From a checkpoint of a small transformer trained on Wikipedia: an embedding shortcut.
Each number is 50 + 12 x the weight over its row's rms, rounded and kept within 0 to 99. Layers, rows and columns count from 0. The size before them is the row's rms in percent of the matrix's.

# down: layer 11 MLP down (transposed), 2304x576, rms 0.0426, rows 1442-1465, columns 0-143
# up: layer 11 MLP up, 2304x576, rms 0.052, rows 1443-1466, columns 0-143
down1442 096:50 64 49 58 69 49 30 33 54 62 65 58 48 56 41 69 71 44 58 37 53 50 70 62 61 52 52 49 60 29 07 34 56 51 61 58 74 53 37 25 56 59 43 66 38 63 46 61 28 48 70 51 62 44 62 77 48 61 44 49 41 39 37 68 25 47 32 49 61 55 44 38 55 34 53 74 42 59 64 48 51 61 26 82 43 32 36 60 59 37 45 43 44 64 82 51 25 54 33 43 52 42 80 53 41 58 43 27 54 54 29 55 45 50 49 38 67 60 75 45 55 40 46 53 54 54 55 41 40 34 47 67 50 39 59 56 61 56 76 57 61 66 62 86
up1443 104:44 38 34 50 31 29 38 59 44 62 45 57 28 51 61 58 51 45 58 30 49 36 63 41 53 35 28 48 51 63 59 38 36 57 42 58 61 50 39 49 20 64 45 61 73 72 63 60 45 26 39 56 52 73 49 54 31 34 52 61 61 35 56 55 44 68 38 31 46 32 32 47 31 65 48 43 66 28 42 33 58 39 37 59 60 46 37 44 40 55 70 58 52 44 33 70 43 63 61 47 55 64 46 74 50 34 69 52 60 53 54 64 57 43 59 23 57 34 52 55 45 38 75 61 34 58 45 67 49 62 63 46 60 63 52 62 60 56 62 35 55 30 75 42
down1443 104:40 51 61 68 55 46 35 55 44 47 65 53 71 49 48 40 45 56 83 46 36 47 55 52 55 51 57 53 41 29 42 48 49 49 39 62 36 56 63 49 39 47 63 25 43 58 29 26 52 54 59 53 50 65 42 44 69 58 62 64 59 51 31 43 50 50 62 50 52 74 54 59 46 55 53 51 67 57 57 69 42 56 53 48 31 42 50 44 63 56 43 32 60 62 60 63 62 43 48 43 39 68 34 31 39 38 44 59 54 60 46 51 34 61 73 64 34 29 39 62 37 82 49 52 63 30 80 46 35 38 50 53 51 53 39 52 61 49 44 48 62 36 49 50
up1444 097:51 37 24 39 53 44 57 58 39 63 27 40 39 49 30 44 63 56 63 74 60 55 41 46 44 43 27 51 53 31 50 62 37 36 82 48 25 46 59 43 52 50 49 49 47 44 62 41 40 57 54 62 39 66 38 59 36 46 60 55 39 49 35 16 59 36 56 58 37 62 72 44 50 67 42 53 39 71 65 56 44 67 21 50 66 44 47 49 34 44 62 48 45 55 64 45 44 40 41 55 49 60 49 38 33 67 40 39 47 42 34 38 49 42 38 54 47 53 57 40 46 68 65 48 61 59 63 64 50 64 37 40 44 31 45 46 46 40 35 50 64 49 33 36
down1444 095:37 40 58 39 52 32 58 25 42 55 53 42 44 33 54 32 52 58 57 42 41 46 38 48 62 55 51 54 71 29 41 64 56 55 47 44 43 70 37 33 51 59 64 50 62 63 48 43 60 28 67 52 59 43 34 37 43 45 76 44 43 56 18 50 56 73 38 65 60 62 50 62 68 44 47 64 66 56 39 45 35 51 56 71 49 43 32 39 53 49 57 56 65 61 61 57 38 31 43 59 42 46 55 53 43 54 40 55 37 61 64 68 51 37 35 51 50 60 42 66 60 54 39 45 41 62 35 48 44 41 56 62 49 44 40 57 53 46 44 45 49 37 47 59
up1445 109:36 47 65 22 45 52 41 49 84 41 54 54 43 51 46 23 48 60 54 66 50 44 54 57 43 27 35 38 33 17 29 47 66 52 75 50 39 92 37 64 32 51 25 45 61 54 54 65 60 57 36 36 66 58 56 66 73 38 58 44 68 46 55 51 65 89 37 55 47 59 58 55 49 53 47 36 74 40 64 54 60 58 49 38 42 43 57 40 42 58 47 39 43 60 29 55 65 64 24 53 44 65 35 46 73 35 33 66 45 44 50 44 57 39 61 44 54 50 60 34 40 41 53 66 28 29 59 38 55 56 51 51 43 45 42 58 51 59 59 54 53 35 44 42
down1445 105:58 58 35 59 48 56 60 54 41 46 52 50 42 29 66 65 54 73 47 68 73 52 56 29 65 69 52 55 49 49 39 41 59 39 70 66 65 40 45 55 44 54 50 64 53 71 44 55 29 27 48 59 42 30 34 45 21 61 61 40 43 58 58 39 44 51 47 55 60 43 47 43 50 64 41 44 56 45 33 57 44 52 45 70 59 41 41 50 73 57 44 61 35 43 76 63 50 32 51 59 53 47 65 67 45 62 41 25 52 42 49 43 51 30 58 39 44 64 42 42 43 52 70 15 58 55 77 65 69 52 61 55 46 25 36 64 57 50 43 51 52 43 65 60
up1446 097:46 47 52 50 57 43 43 41 34 53 49 51 26 47 29 60 51 82 50 62 60 58 52 77 57 66 58 60 59 55 49 52 42 42 54 43 68 54 54 57 46 54 65 58 49 63 75 67 65 33 39 62 46 57 34 59 28 50 56 57 53 59 48 80 54 40 47 43 58 73 47 59 43 48 37 45 72 45 47 66 71 55 49 64 60 54 44 62 59 57 43 56 53 48 46 32 53 60 52 67 39 74 28 46 62 40 43 31 48 32 51 40 44 50 62 30 74 62 61 29 52 78 65 37 48 50 53 40 57 47 29 55 65 57 49 36 49 75 64 47 59 52 49 34
down1446 098:41 58 72 55 61 55 51 27 41 46 55 55 18 51 63 66 49 40 41 45 72 45 47 51 54 66 47 45 56 50 41 61 35 38 41 38 41 51 59 26 63 54 55 30 75 21 58 58 39 34 43 37 52 46 33 55 42 44 47 76 48 40 79 24 48 39 49 53 67 50 67 63 38 49 63 58 55 62 49 44 61 37 59 48 63 49 55 60 31 58 60 51 56 56 21 58 48 64 16 40 53 37 39 52 28 51 55 64 62 42 40 32 46 46 38 64 44 59 69 48 51 60 56 61 76 57 66 54 52 54 59 64 55 57 51 32 62 54 51 54 37 58 46 47
up1447 111:44 42 60 62 42 47 40 48 49 66 51 52 53 46 48 54 57 51 53 55 36 75 58 69 54 66 48 49 39 56 42 45 41 38 78 45 64 30 48 44 46 44 32 45 59 52 54 35 63 58 61 66 48 47 57 57 36 36 79 59 61 53 48 42 37 36 39 49 71 62 39 64 51 46 43 49 46 37 51 47 57 55 46 65 66 40 35 54 49 79 33 56 53 61 49 48 42 51 65 71 58 54 62 59 50 34 78 56 37 52 61 55 33 30 46 62 58 41 65 45 54 48 54 23 35 31 39 59 44 44 63 67 58 39 29 39 68 45 54 30 45 49 53 46
down1447 101:69 40 48 52 25 72 25 61 33 52 59 44 59 37 38 75 54 46 71 59 41 54 36 49 34 61 55 21 64 55 58 56 50 45 46 24 46 51 39 47 30 44 53 41 53 44 47 46 53 60 67 69 36 53 53 37 68 55 63 40 45 42 60 56 50 35 57 37 48 60 55 41 48 58 65 50 60 41 40 38 56 26 56 49 73 45 47 58 57 49 59 45 38 55 59 55 53 70 45 44 74 43 49 33 55 33 42 69 41 50 31 68 57 71 64 49 48 31 49 49 34 54 49 63 56 63 66 44 40 64 53 44 32 50 52 13 49 31 68 38 35 52 46 58
up1448 104:50 75 56 45 55 49 53 36 66 57 47 57 51 46 46 34 47 39 52 58 59 45 47 41 50 42 35 56 57 44 40 56 33 52 49 49 53 19 65 68 36 41 43 20 51 77 52 52 69 57 80 48 58 56 61 66 57 46 55 47 67 49 54 55 53 46 47 48 78 27 52 46 29 34 29 45 46 55 33 39 41 46 32 51 48 57 60 46 41 53 54 65 49 45 19 56 53 58 53 32 48 44 61 56 73 55 60 48 52 55 49 44 52 41 39 33 55 59 50 62 42 39 59 53 41 55 41 60 66 63 60 72 72 54 58 62 49 42 40 51 47 64 53 51
down1448 104:40 44 59 58 50 69 61 44 49 59 50 44 60 57 35 60 49 57 62 69 63 55 76 53 67 23 46 70 49 82 51 35 52 53 46 56 45 69 51 50 42 37 45 44 51 59 71 56 39 52 46 53 36 48 64 52 46 63 50 48 52 53 61 69 48 66 69 58 53 60 41 45 29 33 51 31 54 33 38 45 53 39 61 57 54 48 58 63 58 50 50 65 50 47 63 58 27 61 47 39 53 63 46 43 72 54 65 64 48 71 72 45 26 53 45 33 56 49 47 66 39 54 59 44 47 73 45 33 61 50 61 57 46 50 41 51 46 38 48 47 56 41 51 38
up1449 102:58 51 79 46 49 55 56 54 53 44 54 40 38 45 40 44 60 45 55 18 46 54 53 42 83 69 36 57 29 53 32 58 59 79 57 17 45 60 58 49 33 45 40 72 57 39 43 55 46 54 58 53 15 58 53 49 37 33 67 40 30 62 43 48 48 37 50 40 43 47 49 50 56 57 60 31 50 57 36 68 54 44 57 25 39 72 35 40 35 72 45 34 37 60 43 57 27 41 53 30 54 52 33 36 49 49 43 45 54 27 48 56 56 24 33 53 52 45 58 38 46 44 43 48 56 46 43 33 50 65 62 33 27 36 50 46 46 68 58 49 62 32 66 45
down1449 097:39 34 42 51 50 41 46 53 53 28 60 46 40 51 47 75 49 68 38 57 46 42 27 48 37 53 43 37 57 35 44 41 34 51 82 49 53 55 47 55 21 49 47 28 53 61 66 40 57 35 37 53 63 41 46 40 54 41 59 55 50 43 37 55 56 43 50 28 48 55 50 37 58 57 52 53 46 46 46 68 63 38 44 26 73 52 51 55 39 57 78 60 48 54 36 55 60 55 54 63 72 50 52 60 52 54 77 80 61 46 52 45 68 42 39 63 38 64 71 46 50 36 55 41 41 61 51 52 50 59 30 39 46 49 30 56 37 51 71 53 58 71 50 43
up1450 096:53 61 36 47 53 61 46 69 58 36 47 64 35 68 43 60 86 52 63 71 37 57 63 55 50 46 57 69 65 37 37 66 44 57 37 55 54 50 62 47 56 37 40 47 71 29 64 39 51 56 59 59 64 45 64 39 42 40 58 53 77 60 52 43 39 53 48 47 65 48 51 55 44 26 43 39 47 65 59 50 31 50 66 35 44 55 69 23 40 37 21 44 39 40 26 55 55 46 55 59 51 53 46 75 51 44 53 47 51 41 76 57 37 51 54 54 35 51 62 50 60 51 57 50 14 57 27 48 63 39 54 46 55 41 57 44 66 74 48 37 58 41 53 37
down1450 099:47 49 73 64 78 27 48 63 55 44 40 45 59 33 49 43 52 50 43 49 57 57 28 55 52 41 54 36 40 82 50 26 37 72 35 47 82 49 35 70 49 35 33 61 38 57 53 44 33 70 37 40 39 70 56 43 34 32 63 53 44 49 65 61 59 55 71 34 43 60 38 44 37 53 55 40 61 38 52 39 52 53 53 52 51 54 40 39 66 53 46 69 67 48 70 37 36 46 41 60 60 49 47 61 62 44 54 50 50 62 57 47 46 61 36 38 47 46 36 44 56 76 49 31 46 60 55 57 45 41 67 38 38 56 58 26 42 54 61 56 71 58 53 59
up1451 096:71 33 56 35 58 58 51 50 44 67 63 51 46 64 73 36 39 60 47 67 43 39 54 46 41 62 41 55 49 54 50 35 69 50 45 45 59 68 43 56 53 42 60 33 43 53 63 41 57 58 57 67 52 45 55 51 59 51 43 61 60 62 31 39 38 44 51 53 58 46 51 51 42 47 54 49 52 63 75 61 32 31 45 45 37 39 73 41 45 60 51 52 65 57 46 56 24 45 50 57 50 56 35 34 70 56 61 52 47 52 41 64 64 59 40 53 66 55 43 68 51 43 45 27 53 38 27 54 52 36 48 55 59 42 32 52 36 19 51 31 43 52 46 46
down1451 091:51 55 46 42 38 37 80 46 35 51 63 28 28 42 69 54 52 57 38 67 45 66 62 62 73 47 57 53 47 54 57 47 33 34 31 47 40 58 49 37 33 62 51 36 66 40 48 45 54 71 37 36 55 36 59 63 59 53 48 67 43 66 42 42 50 34 53 32 40 54 49 45 45 64 42 54 40 55 58 24 33 47 42 60 59 41 49 43 48 55 27 59 55 57 59 45 56 52 37 52 66 54 22 39 66 63 40 33 63 48 33 42 50 42 49 35 45 68 54 49 43 49 64 40 29 39 44 56 60 42 62 66 53 65 32 62 38 74 48 53 48 31 64 64
up1452 105:44 20 33 71 33 55 44 75 59 36 47 31 36 42 47 60 53 56 37 52 32 39 72 49 60 56 58 51 49 44 31 64 62 63 70 32 46 39 74 52 51 35 47 50 76 41 68 51 56 49 50 52 42 57 50 34 33 56 46 67 69 60 51 40 38 31 63 58 38 56 53 46 66 38 39 28 60 58 62 62 31 53 42 55 45 29 45 29 31 44 51 69 57 55 38 26 54 66 84 45 39 21 53 45 39 43 51 53 33 53 53 56 46 64 35 66 55 28 50 30 39 62 76 59 57 29 43 33 33 56 72 47 55 47 62 59 70 70 63 36 42 47 38 49
down1452 108:42 54 52 41 62 46 62 45 48 51 47 54 55 55 55 45 54 51 44 52 36 54 72 46 44 39 63 60 49 48 42 38 68 57 47 46 66 78 56 48 52 37 62 46 51 32 37 36 59 48 49 48 45 21 43 50 41 60 45 58 45 45 36 24 39 50 60 29 66 41 42 52 42 49 45 38 46 47 57 56 56 60 48 38 39 50 39 34 39 51 42 61 24 53 40 44 52 41 27 50 63 51 66 60 59 58 56 58 47 32 49 70 33 49 65 41 46 45 52 30 55 78 38 53 81 51 41 36 36 53 49 49 44 34 28 58 62 68 51 55 42 54 61 57
up1453 103:33 46 17 47 55 56 59 51 41 38 60 26 52 61 29 46 69 51 49 40 69 42 46 63 59 33 61 54 50 44 52 64 63 45 69 56 42 47 58 65 42 67 52 30 43 49 66 34 56 77 70 58 59 49 51 56 36 51 51 51 45 66 48 27 60 34 57 42 57 46 49 26 53 59 68 44 51 67 51 52 72 50 49 24 23 44 66 37 43 63 37 36 50 52 35 66 46 37 61 54 35 67 52 52 50 54 41 64 45 39 22 54 41 44 53 52 40 53 60 43 51 29 48 21 51 49 59 40 38 32 60 58 67 66 52 30 56 53 42 67 70 57 40 43
down1453 103:38 44 44 51 44 36 47 37 63 35 66 45 33 63 59 30 41 79 43 49 37 56 56 38 44 38 25 59 45 47 60 35 72 48 65 26 45 36 42 57 29 59 60 48 62 39 51 59 45 44 65 42 63 46 44 41 57 47 73 28 35 32 56 32 35 51 53 59 66 69 36 33 45 44 61 46 27 45 42 49 49 56 68 53 49 50 65 39 50 67 39 59 37 46 54 55 38 26 59 46 49 53 30 48 39 60 46 52 60 37 50 53 43 60 23 45 54 49 27 68 44 40 66 50 32 35 48 40 66 49 45 64 63 65 45 56 66 72 64 66 81 33 25 56
up1454 110:34 52 48 65 44 58 44 54 31 40 47 33 41 38 62 59 43 38 38 53 55 66 71 48 77 34 64 30 43 58 32 42 35 66 57 56 65 71 52 66 55 36 66 57 60 39 60 55 55 43 46 41 59 55 62 53 42 52 74 42 35 60 53 54 40 73 47 65 64 44 70 57 40 61 42 67 49 52 48 62 56 56 41 60 52 42 69 56 75 50 53 66 42 40 52 43 52 46 45 45 60 35 57 56 55 28 69 58 62 52 60 51 67 62 53 32 62 57 47 49 23 53 65 52 46 54 37 55 52 41 53 52 21 64 49 57 45 46 35 55 56 59 60 39
down1454 116:48 52 60 60 54 71 61 36 72 52 42 39 48 33 54 66 43 53 51 53 55 49 32 35 35 45 64 24 58 58 64 46 59 64 50 40 50 74 42 51 26 51 64 32 37 49 40 47 58 32 39 49 36 52 30 51 48 51 37 63 48 33 36 74 30 59 34 51 44 65 41 38 47 35 42 58 48 51 60 59 54 59 59 55 50 55 62 59 46 44 79 29 41 58 49 36 48 49 46 39 40 69 46 55 61 64 49 39 44 32 33 63 46 48 22 39 29 40 38 45 67 48 42 53 58 51 70 49 60 64 47 38 41 63 42 57 42 55 40 79 48 61 47 59
up1455 102:45 48 72 70 47 63 62 57 52 67 67 55 48 47 37 38 59 50 49 39 35 44 57 65 58 41 44 50 47 63 45 50 28 36 36 49 64 57 49 53 66 58 47 53 55 84 63 55 45 40 56 42 21 58 61 48 57 50 54 59 44 74 29 39 61 47 46 49 57 44 51 50 57 58 45 57 52 54 52 45 41 47 58 46 45 37 50 48 55 57 35 61 49 42 62 58 56 46 50 51 61 66 32 59 56 39 56 53 34 29 38 42 50 39 72 28 36 42 42 49 67 62 39 43 48 60 33 53 48 31 76 55 58 42 57 45 56 57 70 60 36 57 66 61
down1455 102:49 57 48 56 68 62 65 53 43 53 46 48 47 38 51 45 36 78 78 38 49 55 57 48 68 58 56 34 60 47 58 61 43 49 54 51 70 66 45 72 54 51 60 44 68 56 51 40 38 43 67 68 34 53 73 70 31 54 58 40 33 80 70 44 34 39 41 56 41 45 48 43 54 73 62 54 46 71 61 52 50 61 56 46 57 45 75 48 49 49 52 37 62 39 59 47 50 64 51 50 44 58 75 40 66 33 61 63 46 36 53 54 67 38 56 57 40 34 62 50 62 65 57 62 44 42 49 50 52 72 68 34 41 61 53 62 42 78 61 37 43 60 47 35
up1456 092:42 70 46 31 21 36 45 35 70 51 34 57 52 34 38 58 48 65 46 48 38 48 65 66 74 48 63 29 54 71 44 55 66 66 52 37 65 41 33 44 79 48 45 43 79 47 59 59 39 37 56 58 26 23 44 46 33 29 62 47 50 47 70 42 50 40 47 28 57 64 34 46 47 61 57 51 39 71 47 55 51 39 45 64 54 51 56 44 43 81 43 71 47 51 48 67 40 35 48 29 69 44 53 57 55 47 54 42 84 60 61 54 58 48 44 41 55 50 57 56 52 33 75 41 40 43 36 34 57 36 53 52 65 59 44 61 36 54 58 48 38 55 77 41
down1456 093:38 58 62 38 47 54 35 55 71 56 44 47 53 45 44 38 52 53 56 41 53 41 39 43 55 37 57 38 32 62 45 50 52 55 55 58 54 46 43 63 31 31 35 41 43 73 34 35 31 37 63 65 37 45 57 37 61 50 73 51 36 25 49 46 54 59 75 49 54 48 57 28 37 42 42 41 47 65 67 32 69 71 63 42 34 47 63 41 54 57 44 70 41 47 59 77 42 35 39 27 32 69 51 50 67 41 35 36 55 36 40 52 39 55 36 66 42 40 62 45 54 48 72 55 63 53 54 42 29 38 28 77 48 31 44 59 49 35 49 56 46 46 31 34
up1457 117:33 43 54 36 47 54 51 49 73 38 32 46 53 43 39 53 59 33 50 69 36 60 53 49 52 36 50 68 49 63 48 62 39 36 46 42 32 33 53 70 47 35 73 56 80 42 68 43 56 64 49 38 56 39 54 41 37 40 82 44 69 44 45 59 54 60 32 52 61 32 56 44 71 43 73 43 47 63 50 49 50 25 40 49 61 61 34 38 57 48 28 65 42 54 59 42 54 51 59 49 50 67 78 78 47 35 47 45 69 50 46 54 45 18 44 49 56 39 46 49 27 64 51 35 38 43 51 65 58 28 34 56 41 20 38 49 75 57 50 40 52 80 44 46
down1457 117:25 57 57 51 60 53 54 45 65 48 66 50 51 48 26 41 70 34 38 54 45 45 55 33 36 50 33 50 25 63 46 55 59 33 47 43 48 64 53 58 49 25 41 58 36 48 55 61 49 46 56 57 62 23 56 39 44 43 60 44 64 41 35 73 52 26 32 35 12 25 67 34 61 55 29 69 41 50 51 56 65 59 51 72 67 56 41 54 36 58 46 63 54 52 26 49 40 41 51 50 52 38 60 57 53 43 59 41 24 49 44 48 53 53 66 34 40 35 48 40 37 34 45 52 36 61 66 43 52 64 47 55 41 53 59 55 42 49 51 63 59 47 55 39
up1458 097:48 26 53 46 71 89 37 49 51 67 58 60 47 30 47 49 52 44 68 30 58 55 45 61 48 52 62 43 33 40 48 55 63 47 45 37 49 38 66 77 52 67 43 26 52 66 53 55 41 54 72 45 41 54 44 48 50 45 60 44 48 33 33 32 43 48 50 78 75 39 38 65 52 42 54 51 58 49 33 60 62 81 33 54 21 60 71 52 38 50 53 60 50 44 42 55 39 55 64 62 51 24 60 51 70 47 60 57 39 57 55 46 49 50 51 57 51 31 70 58 52 28 42 63 48 52 40 52 56 43 54 64 22 28 46 54 48 28 97 65 68 60 56 41
down1458 100:70 59 70 57 63 47 47 66 58 55 43 44 58 54 32 53 58 56 49 58 56 58 41 66 42 66 30 41 53 27 29 44 57 65 62 50 55 48 43 45 38 72 68 58 63 37 61 56 55 46 42 59 45 60 50 52 48 40 57 55 54 63 54 45 39 50 39 50 65 58 46 65 54 38 46 68 44 45 50 52 65 35 49 49 38 49 55 42 52 59 48 53 41 29 60 52 44 26 42 45 20 64 39 37 49 63 62 57 53 68 58 68 39 35 54 53 44 71 56 42 59 71 62 30 62 48 33 41 29 37 26 49 46 40 44 36 66 50 42 58 47 67 44 52
up1459 113:46 46 24 41 53 59 59 66 54 37 50 27 38 56 69 41 34 45 49 59 63 63 61 66 45 41 61 45 40 57 52 44 41 75 40 42 49 73 70 43 35 40 56 48 65 44 70 54 57 67 53 61 50 42 44 62 53 49 65 71 68 63 44 52 59 72 56 74 62 45 50 63 36 48 51 37 64 58 57 45 50 40 45 61 36 68 61 37 47 48 35 67 42 24 36 60 33 24 54 38 47 53 47 40 62 29 48 29 45 40 50 35 61 40 66 49 67 55 49 58 47 45 57 54 47 46 53 56 60 58 64 40 60 46 52 34 57 64 47 64 47 42 59 30
down1459 111:49 46 61 55 45 32 49 48 38 45 59 56 43 82 53 41 44 42 40 72 53 60 54 42 59 47 47 68 32 41 50 36 52 33 45 35 45 35 64 59 52 53 74 55 56 63 50 59 41 50 60 58 51 44 32 43 43 53 52 44 25 36 48 23 47 47 63 38 58 35 62 70 61 58 48 66 36 61 38 63 47 52 56 43 65 59 34 55 67 65 59 53 38 59 48 64 40 46 49 74 52 60 66 61 28 43 44 46 54 64 74 49 62 31 63 48 30 51 31 49 25 46 50 61 26 54 87 64 52 56 45 43 63 54 37 51 53 49 63 60 66 55 45 45
up1460 092:61 44 52 47 55 40 53 66 38 66 55 38 64 52 41 41 44 50 47 30 50 45 57 53 35 45 68 42 51 45 50 59 39 42 61 48 55 56 44 46 63 37 49 50 44 60 55 50 51 40 33 71 56 31 49 57 59 45 59 46 48 50 60 43 53 54 57 55 57 37 40 26 50 55 57 30 54 73 61 43 19 48 63 56 52 70 48 44 50 40 56 52 49 50 55 61 26 31 63 37 36 69 53 51 63 66 48 53 37 51 47 30 30 55 39 51 58 38 67 73 61 38 47 45 52 39 56 48 52 39 70 62 76 51 54 74 57 34 57 13 58 67 53 51
down1460 093:56 64 35 48 56 47 60 55 78 40 56 53 46 42 56 60 39 44 52 59 47 52 49 48 70 47 46 33 52 45 61 36 49 62 32 26 68 35 39 40 59 65 59 60 52 59 43 44 73 43 65 67 38 39 65 41 50 38 38 60 40 46 40 57 47 24 41 31 51 38 37 48 67 24 66 62 52 66 43 60 54 53 29 10 57 51 63 62 69 64 70 58 54 58 47 66 21 48 50 79 64 73 47 53 39 53 45 34 53 62 47 36 63 40 27 47 57 69 63 52 39 41 55 56 59 37 53 48 42 46 53 57 52 54 32 46 50 54 43 58 62 43 32 57
up1461 096:44 66 37 45 29 32 42 68 50 52 38 32 66 55 39 56 55 65 38 41 39 60 62 60 50 46 70 61 47 51 48 55 62 52 35 57 58 50 75 73 30 52 78 46 46 57 57 49 67 47 48 36 34 22 64 55 36 56 59 34 35 58 36 45 64 59 45 44 33 56 56 62 37 51 46 55 65 56 32 59 58 50 71 81 54 63 44 34 43 39 49 43 45 39 63 61 63 53 44 43 29 35 69 58 44 48 47 64 50 40 50 49 48 50 35 45 53 63 67 29 17 29 69 40 40 52 47 75 55 35 44 55 46 48 49 64 58 49 62 56 55 51 61 57
down1461 100:31 39 44 61 38 38 30 46 38 60 58 51 54 35 63 62 56 51 66 37 39 57 44 50 32 64 47 64 77 79 42 55 48 44 45 70 36 58 53 37 31 50 59 51 51 41 38 41 58 47 49 37 46 66 55 55 56 47 48 44 82 41 22 53 35 61 52 23 42 23 48 72 48 35 65 32 66 42 20 66 61 51 32 72 45 45 53 43 56 54 62 42 46 71 51 58 57 50 49 65 54 37 37 67 48 65 56 57 69 66 53 44 64 60 26 51 42 59 39 60 44 68 56 55 30 64 34 46 56 44 71 66 57 49 53 42 56 59 47 74 74 56 50 57
up1462 095:79 51 65 50 45 71 32 55 61 71 55 57 55 59 54 40 64 67 70 53 44 41 65 55 55 44 48 42 62 57 65 59 62 51 50 45 58 29 46 41 56 50 36 39 39 43 50 56 54 42 40 58 58 44 42 51 39 28 39 67 43 45 51 51 37 52 44 64 59 47 42 49 62 40 65 39 59 50 47 66 38 36 46 51 66 56 36 56 33 46 55 60 45 35 42 13 74 71 66 30 40 72 51 49 29 69 48 50 51 36 57 58 42 57 52 46 35 38 68 71 40 49 66 58 36 68 49 66 59 49 53 40 47 52 51 51 54 37 56 66 34 48 59 33
down1462 096:43 51 52 71 57 63 49 46 20 49 48 53 72 51 55 39 36 36 44 48 49 26 46 77 71 52 42 54 70 44 63 60 54 56 48 70 69 63 62 41 35 39 64 67 38 27 58 80 61 49 34 34 39 68 51 49 54 37 57 56 49 48 70 43 30 49 50 46 72 37 57 48 54 63 31 37 55 38 57 53 57 80 41 56 57 46 62 51 64 69 37 33 34 56 65 43 55 65 37 62 51 68 49 65 53 41 58 36 63 40 57 63 27 27 38 52 36 71 48 37 28 35 51 45 58 65 56 42 60 63 53 48 55 40 65 47 45 65 39 32 57 48 53 57
up1463 096:68 28 53 44 73 43 44 51 50 54 32 47 63 48 41 47 64 75 65 55 42 61 56 51 57 53 62 40 68 61 58 45 51 59 64 31 48 62 40 56 54 46 29 65 35 67 57 67 51 21 41 83 39 64 40 44 44 50 52 36 35 43 37 55 27 72 56 48 63 54 41 35 59 56 52 65 39 61 47 59 38 69 67 36 63 45 52 44 53 52 47 54 52 57 38 73 60 49 36 36 53 45 54 48 61 51 33 54 42 50 32 50 55 71 76 58 47 20 52 41 40 40 63 70 52 42 31 58 62 43 35 48 57 60 57 59 58 53 62 60 56 56 39 44
down1463 101:85 53 58 58 53 42 40 46 34 83 63 51 52 30 52 48 42 53 45 65 35 56 41 41 60 48 60 62 57 31 38 57 50 27 51 56 61 43 47 48 68 65 28 61 29 50 59 48 45 47 53 47 49 52 61 47 37 35 41 48 64 58 51 56 45 40 48 40 52 62 47 43 71 70 73 99 33 48 53 62 50 51 73 39 60 47 57 39 54 58 59 57 65 68 46 59 68 59 46 31 46 51 64 62 65 78 56 57 24 59 41 40 45 72 74 67 58 53 58 49 39 37 58 59 50 53 33 34 63 71 37 60 68 38 57 69 54 56 47 66 38 53 56 49
up1464 103:34 42 43 39 40 70 48 50 81 69 41 57 51 43 55 28 45 53 48 57 50 55 52 36 49 33 47 56 24 56 43 49 28 52 63 51 45 61 72 56 54 40 58 56 46 63 56 50 60 69 66 62 51 68 52 35 63 26 49 21 36 41 51 29 60 44 21 47 63 63 40 34 45 55 47 54 65 57 54 50 70 39 61 33 49 23 64 52 52 44 54 64 24 39 40 43 51 45 53 57 41 52 26 44 31 48 50 50 39 53 23 46 61 50 48 38 54 27 38 38 61 53 74 47 50 49 56 33 41 65 48 58 46 62 48 32 61 43 46 47 42 64 74 36
down1464 106:58 53 66 68 63 59 43 46 75 36 38 66 51 38 47 57 65 78 37 47 66 27 47 36 35 33 45 36 50 41 36 39 32 67 43 40 68 29 40 43 28 45 68 34 40 44 36 35 49 36 55 28 48 34 42 50 41 44 31 44 47 51 44 84 66 35 50 58 50 67 53 21 59 51 53 45 76 74 63 63 55 47 79 53 52 40 91 37 50 70 38 57 44 63 49 54 62 49 50 49 60 52 61 48 43 58 24 54 53 45 70 55 48 26 65 38 68 42 59 64 63 39 51 35 74 69 43 48 65 61 68 42 36 48 65 60 58 37 54 66 55 44 48 44
up1465 090:50 46 43 56 58 56 55 49 57 61 33 48 49 56 49 49 58 51 26 55 63 41 59 44 59 56 56 52 64 35 46 51 58 69 37 46 65 70 53 52 51 42 41 54 45 61 49 46 64 76 69 49 27 53 54 54 70 48 51 64 63 63 61 32 35 37 61 60 56 51 49 35 40 58 43 70 51 57 43 45 53 44 53 47 41 38 70 34 37 62 57 77 48 37 56 44 57 37 61 46 55 64 50 43 57 39 27 51 28 49 49 58 46 21 46 47 41 50 33 35 47 53 45 51 50 46 56 58 50 63 52 53 41 36 29 48 53 40 60 51 49 57 60 60
down1465 093:53 45 44 58 32 62 63 49 22 60 50 52 54 46 55 47 57 52 78 50 55 57 56 70 47 48 36 29 72 40 64 22 56 43 61 55 41 49 50 52 63 56 53 64 52 49 38 73 57 45 59 44 35 58 42 45 64 43 62 61 47 43 28 35 59 65 54 42 54 60 56 53 44 51 46 58 28 56 58 57 38 47 34 52 60 42 26 36 44 49 48 38 61 61 44 41 57 47 54 54 34 54 57 57 51 55 39 48 71 38 50 65 65 65 60 41 72 54 52 41 55 22 47 40 36 61 39 55 51 35 63 52 44 40 57 39 48 61 52 60 37 47 43 42
up1466 103:42 71 34 51 56 16 49 43 38 70 40 46 41 51 49 43 47 41 41 52 46 59 64 50 47 48 63 37 36 62 39 62 51 38 59 49 69 43 35 62 54 28 71 34 59 44 48 30 47 46 47 65 55 45 60 40 57 31 70 29 40 51 60 49 45 35 52 59 43 82 52 39 52 47 68 58 39 48 71 76 56 58 21 67 42 40 55 56 50 63 69 50 46 56 42 56 40 45 61 53 46 55 60 43 70 53 68 54 34 48 50 40 46 57 47 38 58 50 59 39 68 33 53 57 61 55 43 67 70 32 37 69 62 35 42 51 38 43 51 40 67 56 51 54